python train.py --n_head=2 --activation="gelu" --init_std_o=0.0 --init_std_up=0.0167 --weight_decay=0.069 --decay_fraction=1.0 --decay_shape="linear" --doc_mask=true
Each number is 128 + 24 x the weight over its row's rms, rounded and kept within 0 to 255. Layers, rows and columns count from 0. The size above them is the row's rms in percent of the matrix's.

# layer 3 MLP up, 640x160, rms 0.16, rows 336-357, columns 0-159
size [106  97  86  88 101  97  96 103  94 101 103  96 102 127 111  99 102  98  96 107 100  91]
[[106 157 100 122 109 110 165 119 126 143 147 130 136 144 148 127 101 135 124  85 146 158 146  97 117 130 152 114 165 135 164 106 102 150 105 140 154 120 165 130 161  91  91 136 156 139 135 130 131 114 114 153 120 155 137 139  95 103 119 117 132 141 133 107 136  77 112 104 114 126 120 119 132 121 111 108 159 139 152 164 154 118 111 130 120  95 162 114 157 162 120 125 106  97 102 153 143 141 101 125 152 142 113 145 115  68 175 120 102 168 132 114 119 141 127 143  84 160 120 151 127 134 155  76  99 154  96 174 122 146 133  94 143 122 187  91 179 130 115 110 114 132 138 101 125 117 112 144 113  90 161 144 172 135  70 115 147 116  77  86]
 [141  64 121  93 144 107 132 131 147  98 123 141 147 184 125 151 137 168 130 153 111 114 101 136 144 158 161 142 111 127 153 169 165 102 155 138 128 111 131 134 136 131 148 107 161 128 175 110 139 149 173 136 105  75 108 114 147 126 137 173 133 166 145 153 117  76 144 129 105 151 110 124  91 114 134 131 131 146 105 133 164  77  91 133 114 178 108 133 145 128  98 100  87 143 158 140 149 112 102  80  95 112 110 129 147 116  90 172 123 132 136 110 153 139 120 158 111 118 136 165 138 111  89  85 112 167 128 112 123 132 134 108 103 115 144 121 109 160 161 124  66 132 129  98 131 142 144 139 137 132 123  98 152 164 113 126 109 141 127 110]
 [132 129 109 111 129 155  98 123 179 104 128 124 134 146 110  87 125 143 174 150 132 148 132 182 142 127 146 156  98 125 132  87 152 162 123 156 151 129 105  80 100 160 106 158  89 161 134  98 161 166 127 110 130 103 129 143 156 120 144 153 170 146 145 147 139 106  87 167  84 130 136  89 129 148 131 128  80 140 140 153  78 122 124 161  83  80 106 135 108 117 132 130 122 120 117 112 124 122 115  98 161  90 125 149 140 120 147 132 143 154 141 140 170  89 135 142 150 126 109 118 160 115 156 148 140  99 122 115 161 110 137  98 131 107 149  93 109 125 103 162 116  86 154 154 125 143 115 153  66 151 145 123 142 164 111 123 124 157 151 120]
 [148 100 101 112  89 171  92 133 108  79 120 117 136 146 176 128 154 133 118 149 126 164 149 147 100 138 111 133  99 139 142 123 117 119 157 160 124 121 123 105 146 149 162 108 134 135 142 128 127 115 115 144 120 131 203 103 159 125 122  72 131 118 118 126 100 109 148 155 146 134 133 115 112 115 198 164 136  86 169 142 112 108 101 147 171 149 153 160 139 155 113 154 125  83  98 134 140 113 109  90 147  98 139  95 121 157 157 140  98 160 159 121 115 135 148  98 121 124 145 147 138  74  98 122 170 127 135 136  97 115 144 113  84 139 157 122 125 123  76 118 111 137 128 123 139  69  93 112 136 154 127 126 124 119 114  86 109 116 135 125]
 [133 104 113 121 113 130 155 123 129  99 100 142 110 142  75 118 193 125 162  59 139 130 109 119 124 142 108 113 124 109 111 170 139 142 104 138 165 121 136 132 101 120  90 120 121 118 167 138 187 114 135 165 144 146 136 133 150 159 136 106  97 134 116 119 106 118 149 148 100 114 117 110 123 121 134 117 129 124 145 127  80 123 131 150 119 129 127 118 142 126 147 190 134 126 155 111 133 169 114 113 108  95  99 127 132 147  99 180 126 130 166 115 106 182 128 101 118 143  97 142 106  83 128 140 156 113 166  98 110 132 169  96 132 168 165 124  94 117 109 102 121 150 140 113 141 106 170 117 164 131  77 157  90 110 107 180 134 131 138 148]
 [ 83 121 119 103  98 129 135 135 117 177 177 129  94 125 117 137 136 138 106 129 173 111 151 121 122 177  97 143 134  89 107 103  93 157 109 142 115  89 130 145  85  87 173 109 141 121  98 155 115 120 124 119 111 145 111 101  98 135 140 151 119 118 109 120 137 138 147 131 114 112 145 158 165 134 143  72 142 135 184 136 129 114  95 103 120  89 133 127 166  90  99 121 110 114 106 150 153 152 120 127 130 146 164 108 149 124  91 162 126  99 178 144 114 131 115 122 140 166 148 104 133 113 121 117  91 116 133 135 121 165 142 145  91 153 166 149  85 152 144 132 188 110 130 103 147 131 120 139 186 100 152 148 101 131 110  98 127 103 149 137]
 [133 134 149 107 103  92 151 138  99 163 167 114 120 139 142 142 144 122 140 132  87 104 130 137 126 176 138 112 148 113 107 116 123 120 135 110 155 152 145 163 117  81 156  73 147  82 162 153 124 142 106 149 139 121 145 103 145 104 113 126 119 164 109  76 110 111 100 178  70 152 159  87 111  94 172  89 124 133 119 100 133 115 144 111 159 127 134 121 177 151 126 133 116 104 101 127 121 142 142 144 154 131 124 110 126 130 184 123 124 103 155 134 144 116  87 152 157 173 158 131 126 130 116 155 151 140 116 120 162 149 103 109 128  89 156 126 152 130  99 120  91 135 175 109 161 159 149 137 111 115 141 102 132 103  96 124 152 128 124  75]
 [142 111 110 144 109 143 175 167 132 146 116 145 110 116 110 175 137 152 122  92 135 119 136 128 134  92 123 152 128 124 160 156 107 128 140 113 134 101 141 103 146 103 144 126  93 127 151 102 147 111 117 147 162 112 157 137 124 126 147 164 131 117 153 142 164 153 120 101  79 199 160 115 109 112 123 136 152 133 118 128 137 127  77 134 114 127 135 134 163 101 122 145 147 100  96 131 161 131 148 134  98 107 140  94 142 112 104 105 144 177  79 113 134 171  94 158 144  96 122 116 183 135 124 143 148 115  92  91  98 155 114 142 137 142 120 135 125 110 151  76 158 145 104 170  89 117 133 125 183  99 129 178 106 113 134  98 140 124  83 146]
 [132 159 123 115 124 133  91 134 140 117 117 110 140 115 116  70 152 115 122 130 143 152 156 110 138 114 120 161 135 116 130 112 154 104 156 146 144 140 115 111 154 132 136 124 118 139 122 135  88 104  86 125  94 106  84 142  95 123 107 102 145 118 141 159 128 156  88 169 112 141 116 150 118 127 152 162 100 149 142 115  64 132 158 100  85 135 177 109  93 139 136 107 145 171  95 112  69 186 155 161 169 137 115 101 116 103 131 124 101  98 143 128 139 137 155 110 143 139 155 134 146 107 130 129  97 119 101 126 116 153 145 141 129 150 126 123 119 174 166 103  65 112 160 107  95 144 173 170 133 111 116 174 103 117 149 129 143 147 131 134]
 [156 138 124 141  88 119 124 162 148 128 108 124 122 123  90 139 171  80 150 141  97 119 133 143 169 164 131 129 137 136 123 133 100  86 131 134 130 138 137 129 150 103 134 102 157 155 144 119 207 126 110 134 191 156 130 124 153 142 135  80 130 113 152 109 114  86  94 150 112  96  69 153 135  87  91 128 115 134 115 141 116 143 113 130  89 119 134  85 145 125 144 175  96 153 118 133 145 103 141 145 166 130  91 118 100 142 102 124 105  87 136 133 109 136 166 105 126 119 183 128 124 168 173 151 134 142 137 164 131 129 123  92 158 119 139 130 115 135 129 142  81 100 103 133 139 108 153 148 110 131  86 128 161 152 120  85 123 131 121 134]
 [122 112 131 121 124 171 125 120 100 104  98  95 135 111 149 105 107  77 130 133 116 151 145 124 137 118 187 159 138 143 180 114 156  92 126 130 128 122 133 126 157 130 143 128 141 126  87 104 120 172 137 127 115 134  85 109 146 107 176 120 140 128 134 142 115 127 107 138 180 162  85 144 145  85 153  96 121 141 143 142 148 157 118 101 109  94 141 159 111 155 175 123  70 105 168 128 129 135  90 120 110 109 126 139  91 165 140 121 163 107 139 104 143 110  91 142 120 134 101 160 111 124 114 100 137 135 145 127 188 153 161 135  98 119 147 109 114 146 108 108 120 151 109 117 131 112 121 150 127 154 174 124  81 163 141 113 171  87 108  97]
 [137 110  96 187 118  97 134 139 114 108 121 106  72 138 128  83 149 128 130 184 116 118 150 114 140 142 105  87 119 117 132 105 141 132  89 142 161 148 140 119 127 141 126 142 135 122 154 151 126 150 115 143 127  97 138 124 166 117 116 159 147 111 181 118 126 159 145  93 109 123 126 158 100 134 147 120 134 153 154 135 133 140  66  90 119 124  73 121 142 133 159 105  94 134 150 152  97 125  88 143 136 141 133 141 187 110 143 129  87  95 119 146 123 119 164 110 184 111 133 106 126 107 111  60 131 106 155 156 146 120 106 136 130 138 124 153  93 130 133 168 122 149 127 142 145 173 137 144 148 111  95 133 100 186 101 115 161 125 121 110]
 [139 166 133 139 124 150 196 132 134 117 115 140 148 126 136 108 130 101 163 150 106 112 154 138 153 139 115 103 117 149 122 143  93 104 146 123  94 120  85 101 108  68 140 123 146  65 136 172 125 114 162 147 146 111 111 143 129  97 148 114 156 123 123 145 132 117 135 151 149 132 131 126  87 163 126 119 143 134 123  60 114 109 117 130 106 180 118 115 146  85 142 137 110 188 106 155 133 108 129 153 168 113 152 137 176 151 144 140 118 121  69 132 116 162 135 125 180 123 142 137 109 109 115 125 117 116 111 139 105  88 163 126 133 125 166 121 143 164 174 104 129 105 129 153 133 116 152  92 133 123 136 110 121 170 128  86 134 167  95 125]
 [141 156 128 142 165 147 106 125 141 149 101 115 101 165 138 152 107  86 118 155 156 124 130 154 163 155 166 127 150 103 100 148 135 135 144 139 116 134 104 142 151 122 116 122 101  94 144 130  52  96 152 155 111 107 112 105 165 136 132 136 109 109 119 166 160  91 176 123 105 119 136 105 140 159 141 128 114 111 111 143 153 125  80 153 186 125 125 106 125 119 130 108 122 122 174 139 149 126  86 143 110 138 126  96 157 138 160 112  72 117 144 153 153 140  85 158 157 171 142 125 147 160 137 113 121 157 143 125 137 118  88 128 142 110 118  66 115 140  78 100 116  91 131 125 122 138 168 118 134 128 157 101 133 163 142 109 134 120 121 173]
 [161 122 183  99 126 143 145  89 146 112  87 119 116 103 139 105 144 130 114 165 131 120 145 110 186 128 166 133 175 153 128 122 116 137 148 121 111 146 166 124 104 162 120 101 162  86 100 155 130 111 132 127  96 141 159 119 162 130 129 170 131 127 122 118 128 102  64  94 107 112 131 148 104 136 111 100 134 107 152 148 132 105  95 133 136 155 126 124 140 151  74 121 111 112 174 119 137 157  84 126 148 159 151 127 134 119 174 152 140 133 133 105 156 189 155 129 110 125 146 147  84 138 121 114 154 118 106 174 142  81  99 136 107 127 126 112 138 126 120 155 155 132 115 102 154 152 139  96 143 148 181 119 148 146  91 147 145 149 113 100]
 [118 169 119 151  98 137 134 138 147 124  85 121  94  97 116 138 180 133 106 164 136 164 139 136  93 136 137  92 147 101 143  96 153 110 124 110 108 104 162 101 137 154  89 121 116 132 132  92 101 125 136 119 160  91 146 128 113 134 124 130 121 149 173 134  77 128  52  92 117 119 116 104 143 122 136 124 131 148 147 157 145 117  91 133 186 118 100  97  74 156 107 151 122 160  90 152 152 123 132 117 165 167 144 131 179 124 135 116 108 132 126 118 156 123 158 120 126 147 138 130  89 138 178 149 133 126 143 117 171 132 104 113 136  77 140 161 118 128 125  80 149 150 151 109 100 138 129 121 132  91 136 159 142 107 144 138 136 121 139 165]
 [112 125 196 140  99 192 118 135 118 103 116 125 121  99 113 166 112 128 127 144 130  55 136 129 145 129 149 119 148 155 131 130 161 126 146 113 123 117 120 122 161  83 133 125 139 108 123  87 134 159 158 158 142  78 104 169 148 158 109 117 123 179 142 108 129 163 129 164 129 162 163 101 156 114 107  93 165 121 147 116 139  80 113  85  99 119 122 128 150 136 136 140 140 128 132 114 108 110 105 152 159 144 133 125 123 117 142 118 157 138 144 128 121 168 102 107  88  90 101 142  72 130 115 125 108 100 124 140 123 125 133 145 153 137 158  92 148 120  73  87 135 142 124 137  97 122 105 155 118  86 134 139 163 144 131 118 135 160  95  95]
 [119 174 167 151 159 161 127 126 130  78 127 163 114 106 136  71 107 169 112 137 108 136 124 178 109 107 125  74 117 112 102  87 166  99 137 146 134 145 116 114 126 137 137  92 134 134 118 128 126 123 114 155 120 150 141 115 159 116  83 126  96 134 142  91 128 160 136 160 140 120 145 121 129 109 124 136 140 112 138 150 134 133 118 103 106 119  91 101 148 134 112 177 129 109  89 100 106 158 129  76 136 154 111 106 167 108 156 147 155 130 118 104 112 139 129  85 187 151 135 144 116 139 133 134 156 131 150 138 175 127  73 123 170 149 129 131 116 138 112 174 119 108 137 141 168 183 103 101 129 129 152 170 100 122 105 143 124 127  92 135]
 [140 188 167 133 154  90 184 187 121 100 109  98 131 109 123 120 143 106 109 118 151 110 120 134 150 120 133  91 156 143 172 110 124 152 149  93 116 139 132 120 150 158 131  81 121 136 147  48 129 143 116 130 144 142 119 131 144 166 125 120 127 126 152 131 139 144 103 120 138 132 100 141 146 120 154 125 104 112  90 147  96 183  99  94 128  69  89 144 137  95 151 135 109 132 180 109 106 145 151 145 109 152 145 140 109 119 110 136 108 102 156  76 147 116 121 119 119 145 183 144 138 120 151 150 121  99 128 128 122 117 135 118 133 131 132 139 170 128 156 146 108 198 103 106 134 121 112  92 120 115 117 141 105 115 137 169 152 118 132 121]
 [ 98  76 133 113  87 133 134 108 172  87 138 149 120 126 106 142 156 107 117 116 158 103 118 105 104 129 204 130 120 128 142 121 134 124 132 118 166 101 147 137 130 147  98 113 145 123 114 143 128 128 143 122  93 102 104 160 198 129 103  98 121 117 126 146 131 149  97 105  94 110 174 114 123 108 106 118 155 125 144 136 134 110 128 137 126 116  92 143 163 141 123 174  99 135 103 108 135 120 139 116 117 104 105 135 108 172 106 149 157 148 115 154 116 135 108 142 115 162 122 106 141 113  92 140 132 168 107 120 128 124 162  75 108  84 164 171 136  92 189  92 111 161 172 131 141 112 152 169 172 152 163 117 144 130 130 127 120 124 140 135]
 [132 145 119 114 127 148 156  85 122 149 100 166 134  87  71 120 190 118 132 119 132 124 168 162 103 142 177 138  87 147  99 106 114 108 118 118 126 121 159  90 125 109 128 139 141 168 103 123 159 162 167 121  81 128 133 144 128 159 147 141 118 110 161 113  90 118 103  89 181 123 180 135 131 123 122 100 129 120 172 136 143 150 122 142 133 128 137 155 114 155 114 165 131 123 174  92 139 121 121 141 136 105 121 106 123 138 131 135 124 120  98 145 132 116 128  89 174  84 113 102 108 132 141 180 109 113 136 126 143 107 133 109 137 114 122 105 135 166 103 112 119 127 159 146  83 112 101 110 146 149 139 148 120 170 126 166 141 111 186 163]
 [124 141 124 142 131 118 111  90 125 118 111 130 115 131 101  98 157 122 122 160 117 143 124 179 110 137 138 173 137  83 156  83 153 104 125  87 129  97 118 117 111 122 148 103 154 123 167 182 165 134 146 154 133 103 105 126 124 155 174 107 150 132 139 132  94  99  90 134 158 148 142 156 155 159 175 119 115 153 100 128  74 146 107 151 129 150  80 132  71 138 178 151 109 124 117  97 133 154 111 117 150 132 156 137 115 101 134 125 143  95 173  88 118 113  99 125 107 113  91 115 160 164 129 135 105 127 135 129  91 116 129 148 145 105 139 159 139 134 133 187 120 128  85 102 137 115 133 162 141 120  93 128 154 142 155  98 105 129 129 152]]
# layer 3 MLP down (transposed), 640x160, rms 0.153, rows 336-356, columns 0-159
size [100 105  96  85  99  91  98 112  85 102  90  98 100 112 114  94 102  96 106  95  98]
[[127 134 111  90 102  94 120 130 121 137 133 146 143 102 119 148 129 126  88 110 117 149 102 136 139 126 108 157 128 142 181 102 111 150 137 140 156 138 130 154 126  77 116  89 101 132 143 128  93 169 129 147 131 111 130 139 135 142 143 123 188 130 111 124 110 116  47  92 136 130 116 105 123 119 138 122  97 117 148 141 116 122 152 112 115 119 118 187 114 152 126 112 182 168 123 150 106 124 148 115  97  97  78 132 102 124 142 143  57 135 134 134 117 133  77 120 100 147 124 120 145 118 129 132 139 127 173 153 122 120  97 155 137 119 119 108 149 158 120 120 132  83  98 153 186  57 128 113  86 106 140 158 163 137 118 100 116 130 127 121]
 [140 140  96 131 127 126 123 126 149 153 140 134 116 107 136 115 118 128 171 172 155 167 103 105 142  90 145  99 120 120 158 122 129 147 152 116 117 127 157 140 104 127 142 108 162 128 144 138 134 110  87 144 116 147 147 125 150  87 114 153 117 161 116 136 123 127 113 151 113 149  95 134  66 117 129  92 131 155  98 118 135 146  75 155 171 117 111 131 141 162 168 167 134 131  99 134  76 112 131 134 112 102 137 125 126 136 129  83 106 142  98 117 149 110 121 138 117  84 144 129 126 145 105 167 139 120 165 166  90 143 153  86 139 128 140 172 101 150  88  85 105 155 145  70 123  87 128 152 167 102 142  97 134 108 105  82  95 134 152  95]
 [ 75 140 113 133 143 117 132 157 151 166 134 124 134 137 172 123 113 140 145 145 130  98 102 105 105 112 141 102 123 160  89 132 112 115 141 140 162  97 148 113 181 135 121 115 117 108 136  63  81 147 110 129 121  99 148  79 158 105 129 112 170 170 164 102 154 132 140  89 160 164  80 129 133 102 123 110 118 138 133 101 152 108  74 130 118 129 150 132 136 118 160 127  85 125 117 125 147 127 143 178  91 118 158 129 132 172 116  83  92 139 129 126 112 121 106 164 131 154 122  94  98 107 159  91 119 148 100 111 153 124 130 102 129 134 116  97 117 138 143 137 117 122 145 112 173 129 114 128 118 115 128 188  89 101 120 125 160 147 153 149]
 [ 86 140 135  97 165 128 131 144 115 116 113  93 103 133 142 159 136  79 136 124 154  97 109 118 116 113 133 107  99 115  93 100 171 119 103 109 149 135 144 142 124 131 145 128  75 118 125 155 120 121 143  54 116 133  92 127 138 168 176 120 132 134 146 113 148 165 106 135 137 125 116 109 101 121 113 115 181 103 143  89 103 134 133 148 119  86  88 110  63 152 150 134  96  96  89 108 146 112 130 137  97 158  99 114 172 109  97 160 148 139 116 136 124 142 119 133 124 154 102 159 134 114 109 141 159 145 103 143 130 131 128 123 147 108  54 139 133 119 173 108 105 126 149 146  82 149 131 104 113 107 113 133 144 147 124 144  90 125  84 127]
 [149 130 134  88 156 154  96 149 134 142 120 108 108 139 122 123 137 129 138  73 120 122 108 136  98  91 130 129 122 111 148  91 163  98 112 130  80 119 101 183 109 171 126 114 153  93 175 149 125 110 127 149 132 138  93 119 157 137 167 139 138 150 166 142 115 159 142 123 125 137 137  67 108 101 134 144 119  78 108 114 121 152  68 173  70 127 141 115 127 140 129 145  99 127 132 129 131 138 178 117 124 127 146 134 133 128 108 183 120 151 154 115  91 151 119 139  83 105 131 166 105 133 143 130 136 148 120 153 117  97 150 154  98 115 108  88  78 117 120 110 106 121 114 165 134 119 116 135 127 162 126 143 108  95 148 111  81 101 101 143]
 [102 146 115 107 136 126 109 119 140 136 169 176  91  97 171  87 138 118 124 111 130 151  99 122 124 100 124 160  95 149 177 133 164 100 110 116 113 145 117 128 158 162 151 142 128 103 159 101  85  99 104 145 163 153 127  97 147 161 109 146 143 121 138 102  99 158 113 141 150 130 150 116 116 119 151 131 131 163 125 129 133 126 142 136 112 138 158 121 116 114 135  70 157 113  93 167  90 112  87 129  68  77 105 120  90 141 145 114 100 128 161 115 134 139 131 161 120 134 102 147 129 112 173 155 150 135 111 129 111  89 126 119 117 117 158 137 147 135 112 133 111 100 140  96 155 146 140 145  98 135 125  86 176  91 156  93  98 142 129 180]
 [135  71 112 142 131 140 156  85 132 126 150 135 114 119 150 118 106 158 166 169 136 123 152 118 122 115 137 123 123 105 102 166 105  83 148 158 122 163 138 121 126 138 118  95 149 142 105 108 122 182 128 150 136  99 118 118 144 136 124 158 105 169 147 143 102 106  91 134 156 126 132 133 131 126 110 135 101 119 140 122 105 133 122 138 114  86 158 104 121 138 144  89  78 131 100 144 119 142 117 132 125  94 156  76 101 109 126 139 125 187 128 166 117 145 117  78 140  98 115 126 112 136 150 135  85 117 142 130 117  55 133 126  81 138 131 149 150 130 153 123 144 118  69 137  85 148 168 168  76 154 145 160 155 111 117 125 114 155 121 154]
 [133  81 114 145 100 145 142 174 117 119 159 140 134 142 119 154 119 111 114 121 146 142  88 166 139 112 114 139 117 153 100 143 180 150 142 114 157 130 106  75 150 159 106 142 125 119 115 103  85 143 124 130 124  95  99 141 159 132 145 115 123 121 137  99 132 131 144 117 134 121 179 175 137  92  95 181 101 137 120  77  99 161 112 163 107 132  88 119 169 154 155 149 115 118 140 146 136 144 111 101 129  99 145 146 123  76 140 148 178 179  94 149 110 122 121 134 112 163 122 103 165 154 142 140  49 161 157 131 122 124 127 128 143 122 167 123 168 138 108 151 126 152 109 144 123  99 133 135 139 128 132 148 138 122 174 114 119 129 131 109]
 [126 148 111 155 104 132 154 146 120 110 147 103 148 126 121 119 127 139 148 136 145 165 164 119 116 130 133 127 135 145 130 153 105 135 128 115 139 133 158 188 136 139  94 117 140 145 155  97 147 151 107 104 100  99 136 150 101 131 152  91 166  98 127 149 108  54 128  91 130 103 118 153 149 110 119 106  94  99 125 139 122  95 202 105 180 151 148 173 116 151 129 117 133 124 144 109 120 108 120 123 105 142  65 120 108 134 119 112 157 119 121 119 158 102 163 149 126 105 178 120  79 145 119 115 155 160  97 146 176 139 118 161 113 138 136 126 145 165 100 121 118 165 125 152 142 124  81 137 138 188 108 152 118 121 141 100 118 150 141 155]
 [145 143 101  76  74 136 123 134  82 133 176 135 115  94 131 128 140 132  99  73 127 126 104 143 105 152  94 132 162 124 135 118 125 119  94 106 157 140 119  82 126 135 155 133 138 109 106 143  88 155 189 152  95 126  78 159 149 122 157  57 122 135 128 128 118 118  91 130 108 126 115 153 127  85 165 135 133 115 114 122 137  75 118 127 131 148 146 118 160 179 132 165 103 117 124 137 137 127 147 137 122 159 125 164 129 194 122  68 151 142 159 160 107 134 144 105 112 138 124 131 152 149 129 122 176 128 103 133 146 140 179 150 133 144 149 155 111 114 134 134 160 149  98 130 108 137 128 157 111 141 146 132 135 110 111 109 125 140 137 129]
 [135  98 123 161  96 161 103 192 128 112 174 149 159 117 115 172 136  80 134 139 115 116 102 106 152  91 121 149 168 130 114 140 115  60 101 114 146 125 133 146 125 148 153 135 103  85 118 106 160 129 158 170 182 112 135 116 135 146 135 135 150 102 103 161 141 125 128 129 141 110 101  67 161 129 117 151 121 116  91 146 109 134 153 132 133 141 116 112  99 145 140 117 125 113 127  85 140  80 123 165  89 104 123 134 105 136 153 152 132 147 116 112 107  89 130 112 134 171 122 147 122 152 154 166 138 109 132 148 107 129 145 143 136  89 101 147 169 159 120 106 114 149 151 120 107 110 101 118 116 124  74 145 149 136 100  92 120  95 115 147]
 [106 116 154 107 139 121 113 105 135 137 120 124 149 137 104  89 104  83 126 122 133 134 166 103 168 151 141  94 130 143 177 123  68 101 135 175 105 164 141 115 125 152  92 135 139 146 124 110  89 172 118 140 164 168 161 150  88 143 105 137 117 154  86 128  98 134 124  85  81 136  91 174 123 131 155 128 154 144 114 170 162 131 100 100 115 151 154 135 137 124 113 115 137 119 111 121 142 107 143 127 100 130 100 140  91 108 116 118 154  85 133 132 137 147 143  86 108 125 145 155 108 108 138 121 119  96 152 120 104  97 135 177 159 116 117  90 125 136 107 130 135 150 122 115 103 161  84 144 140 147  96 114 116 144  84  94 118 138 153  79]
 [112 147 144  88 147 153 140 137 152 147 138  98 135 110 114 107 105 156 103 112 116 107 139 159 164 148 124  86 130 175 174 152 113 111 122 139 144 133 138 125 149 153  96 114 156 128 140 177 112 114 118 125 121 144 112 146 170 137 137 117 115 159 135 160 174 129 153  96  84 168 151 117  92 139 130 122 182 126 132 195 125 108 129 113 129 101 168 140 124 114 108 105 122 121 111 171 147 116 141 129 123 125 110 105 143 104 114 142 148 160 180 154 150  56  86 137  85 104 132 161  98 131 164  85 158 116 123 104 134 100 132 139 119  96 137 132 125 131 124 106 146 130 126 128  80 141 140 135 173 147 114 138 156 153 125 137 120 175 128 157]
 [143 160 125 129 159 139 127 130 140 117 133 141 123 160 138 134 132  64 128 183 125 125 151 141 172 160 134 145 142 169 100 131 152 117 135 128 122 131 109 159 158 165 143 133 117  91 131 114  90 109 148 164 139 128 139 127 148 154 110  96  97 117 134 122 114 108 145 148 155 159 120 117 121 137 166 141 111  84  79 139 114  94  84  96 144 117 142  90 113 127 130 147 113 120 106 125 150 106 125 121  91 133  95 133 134 136 168 145  59 123 179 150 146 139 114 144 184 197 166 103 120 151 142 101 169 154 104 159 121 114 111  96 129  94 132 104 168 146 135 100 164  97 121 119 126 137 170 145 101 140 114 131 131 153 110 118 130 142 135 153]
 [140 118 151 102 116 145 117 139  86 151 121 119 141 134 118 137 133  85 101 119  67 121 145  72 145 123  97 146 133  98 111 154 127 113 122 122  93 136 134  90 155 114 137  98 124 114 101 137 190 124 127 117 139 126 142 134 136  88 167 110  84 117 156 133  88  96  46 117 145 150  99 143 147 145 148 108 166 169 137 105 136 125 127 102 100 103 117 131 108 132 121  83 108 102 136  87 157 146 141 138 147 139 123 122 107 133 149 155 134 134 107 113 160  95 154 161 177 127 152 125 134 159 131 120 152 138 120 132 175 108 132 151 111  74 116 102 132 110 145 156 177 137 137 114 102 130 128 118 107 150 132 103 152 177 131 145 121  98  83 113]
 [149  94 153 109 120  97 155  91 141 122 131  98 101 130 147 157 158 146 128  97 159 139 129 117 130 161 101 134 130  64 132 139  85 133 174 132 155 135 171 148 138 130 115 128 171 122 123 125 167 143 114 102 160 122 148 196 121 131 119 117 141 162  94 139 123 107  93 155 157 119 137 167  94 146 161 126 108 129 161 110  99 130 123 125 111 118 154 109 124 124  99 165 171 135 104 160 162 136 161 141 134 111 123  96 121 107 163 108 119  87  95 116 113 122 119 115 114 113 119 134 133 116 150 123 110 109 150 118 109  91 167 109 129 160 131 174 122  86 168 199 170 135 164 146 115 141 104 132 125 115 157 144 143 103 120  92 136 132 131 152]
 [184 133 105 138 143 145 139 158 133 150 116 153 135  99 131 104 130 100 143 108 158  82 122 125  94 111  93 121 125 132 128  97 107 106 112 140 122  67 144  94 149 157  82  98 120  63 153 162 125 159 135 136 116 124 110  98 124 143 152 136 121 173 130 128 176 119 129 127 165 146 154 130 116 101 119  92 173 160 115 144  69 106 128 101 115 126 105 193 124 144 131 134 127 142 106 132 127 130 122 119 117 153 119 127 132 133 130 129  96  85 176 116 114 127 123  86  91 136  87 121 154 117 114 102 148 116 121 107 143 164 111 114 110 133  83 144 132 127 126 147 141  94  87 101 148 188 140  73 146 114 147 115 112 131 144 137 147 138 139 114]
 [140  95 129 114 137 153 105 122 120 181  97 157 124 152 112 135 145 172 146 113 113 114 107 103 127 154 105 106 131 118 118 118 109 141 125 153 115 135 140 119 101 128 132 157 134  99 149 160 145 117 163 141 132  67  93 153 139 142 164 119 143 154 131 107 132 131 145 148 121 113 110 134 154 129  86 132 165 102 111  97 164 171 107 149  99 136 156 143 113  74 117 114  96 186 152 104 179  91 121 108 136 136  91 172 156 171  75 126 125 104 114 112  94 128 109 161 102 115 170  73 135 134 144 124 139 133 185  99 121 159 131 127 129 122  84 102 128 123 157 126 136  96  86 132 118 152 100 144 127 127 120 139 139 142 109 110 147 139  84 133]
 [151  87 144 111 150  84 109 129 140 143  82 171 102 161 110 140  88 144 117 147 127 142 183 146 122 151 118 160 131 123 122 136 159 150 142 130 119 166 160 111 144  84 115 138 135 129 127  96 153 114 122 135 110 172 170 164 148 151 135 110 128 141 154 119 129 157 143 169 115 142 122 113 148 116 105  97 162 102 110 109 119 138 127 150  82 120 127 114 172 135 133 125  90 132 131 132  91 148 133 162  72 115 167 151 116 112 116 155 129 107 131  89 145 124 139 118 145  99 135 121 121 188 110 135 109  89 168 106  90 112 132 122  63 116 139 130 136  78 141 165 118 151 158 128 145  89 152 107 115  98 147 122 110 129 179 143 145 109 118 152]
 [108 119 143  95 155 140 130 117 143 135 110 120 142 150 126 169 134 126 118 105 133 110 107 168 120 105 160 102 115 117 121 122 122 133 106  98 149 169 106 143 138 138 111 105 125 138 146 145 121 120 115  94 100 108 117 122 202  44 119 131 127 102  98 175  93 132  83  77 121 129 118 116 144  99 117  89 134 132 180 135 145 107 147 116 135 110 133 134 117 150  96 164 165 132 107  97 126  99 133 139 123 108 113 150 116 126 107 144  89 117 144 128 107  98 164 125 104 157 181 104 105  93 118 108 181 162  75 109 109 110 102 111 125 102 119 143 138  94 150 110 127 147 174 134 112  94 128 114 144 106 135  95 151 128  76 126 126 138 107 141]
 [130 161 138 139 118 107 138 101 156 116 111 126 130  71 100 125 122  99 132 104 147 127  97 136 161  99 150 181 115 122 147 118  85 135 117 167 113 135 127 127  91 148 109 114 118 173 132 126 154 168 184 137 106 119 130 165 114 151  99 156  79 139 122  94 144 136 120 139 138 180 124 110 126 105 130 102  86 136 121 122 193 117  94 109 128 153 134 119 149 109 123 103 148 161 122  86 151 141 151 132 149 134 119 129 122 124 128 160 119 181 148 154 150 156 124 114 186 134 136 159 177 112 125 139 175 115 131 115 132 161  74  98 134 135 100 102  96 151 123 121 175 146 103 120 101 147 140 142 137 130 149 149 140  92 137 142 117  91 121 115]]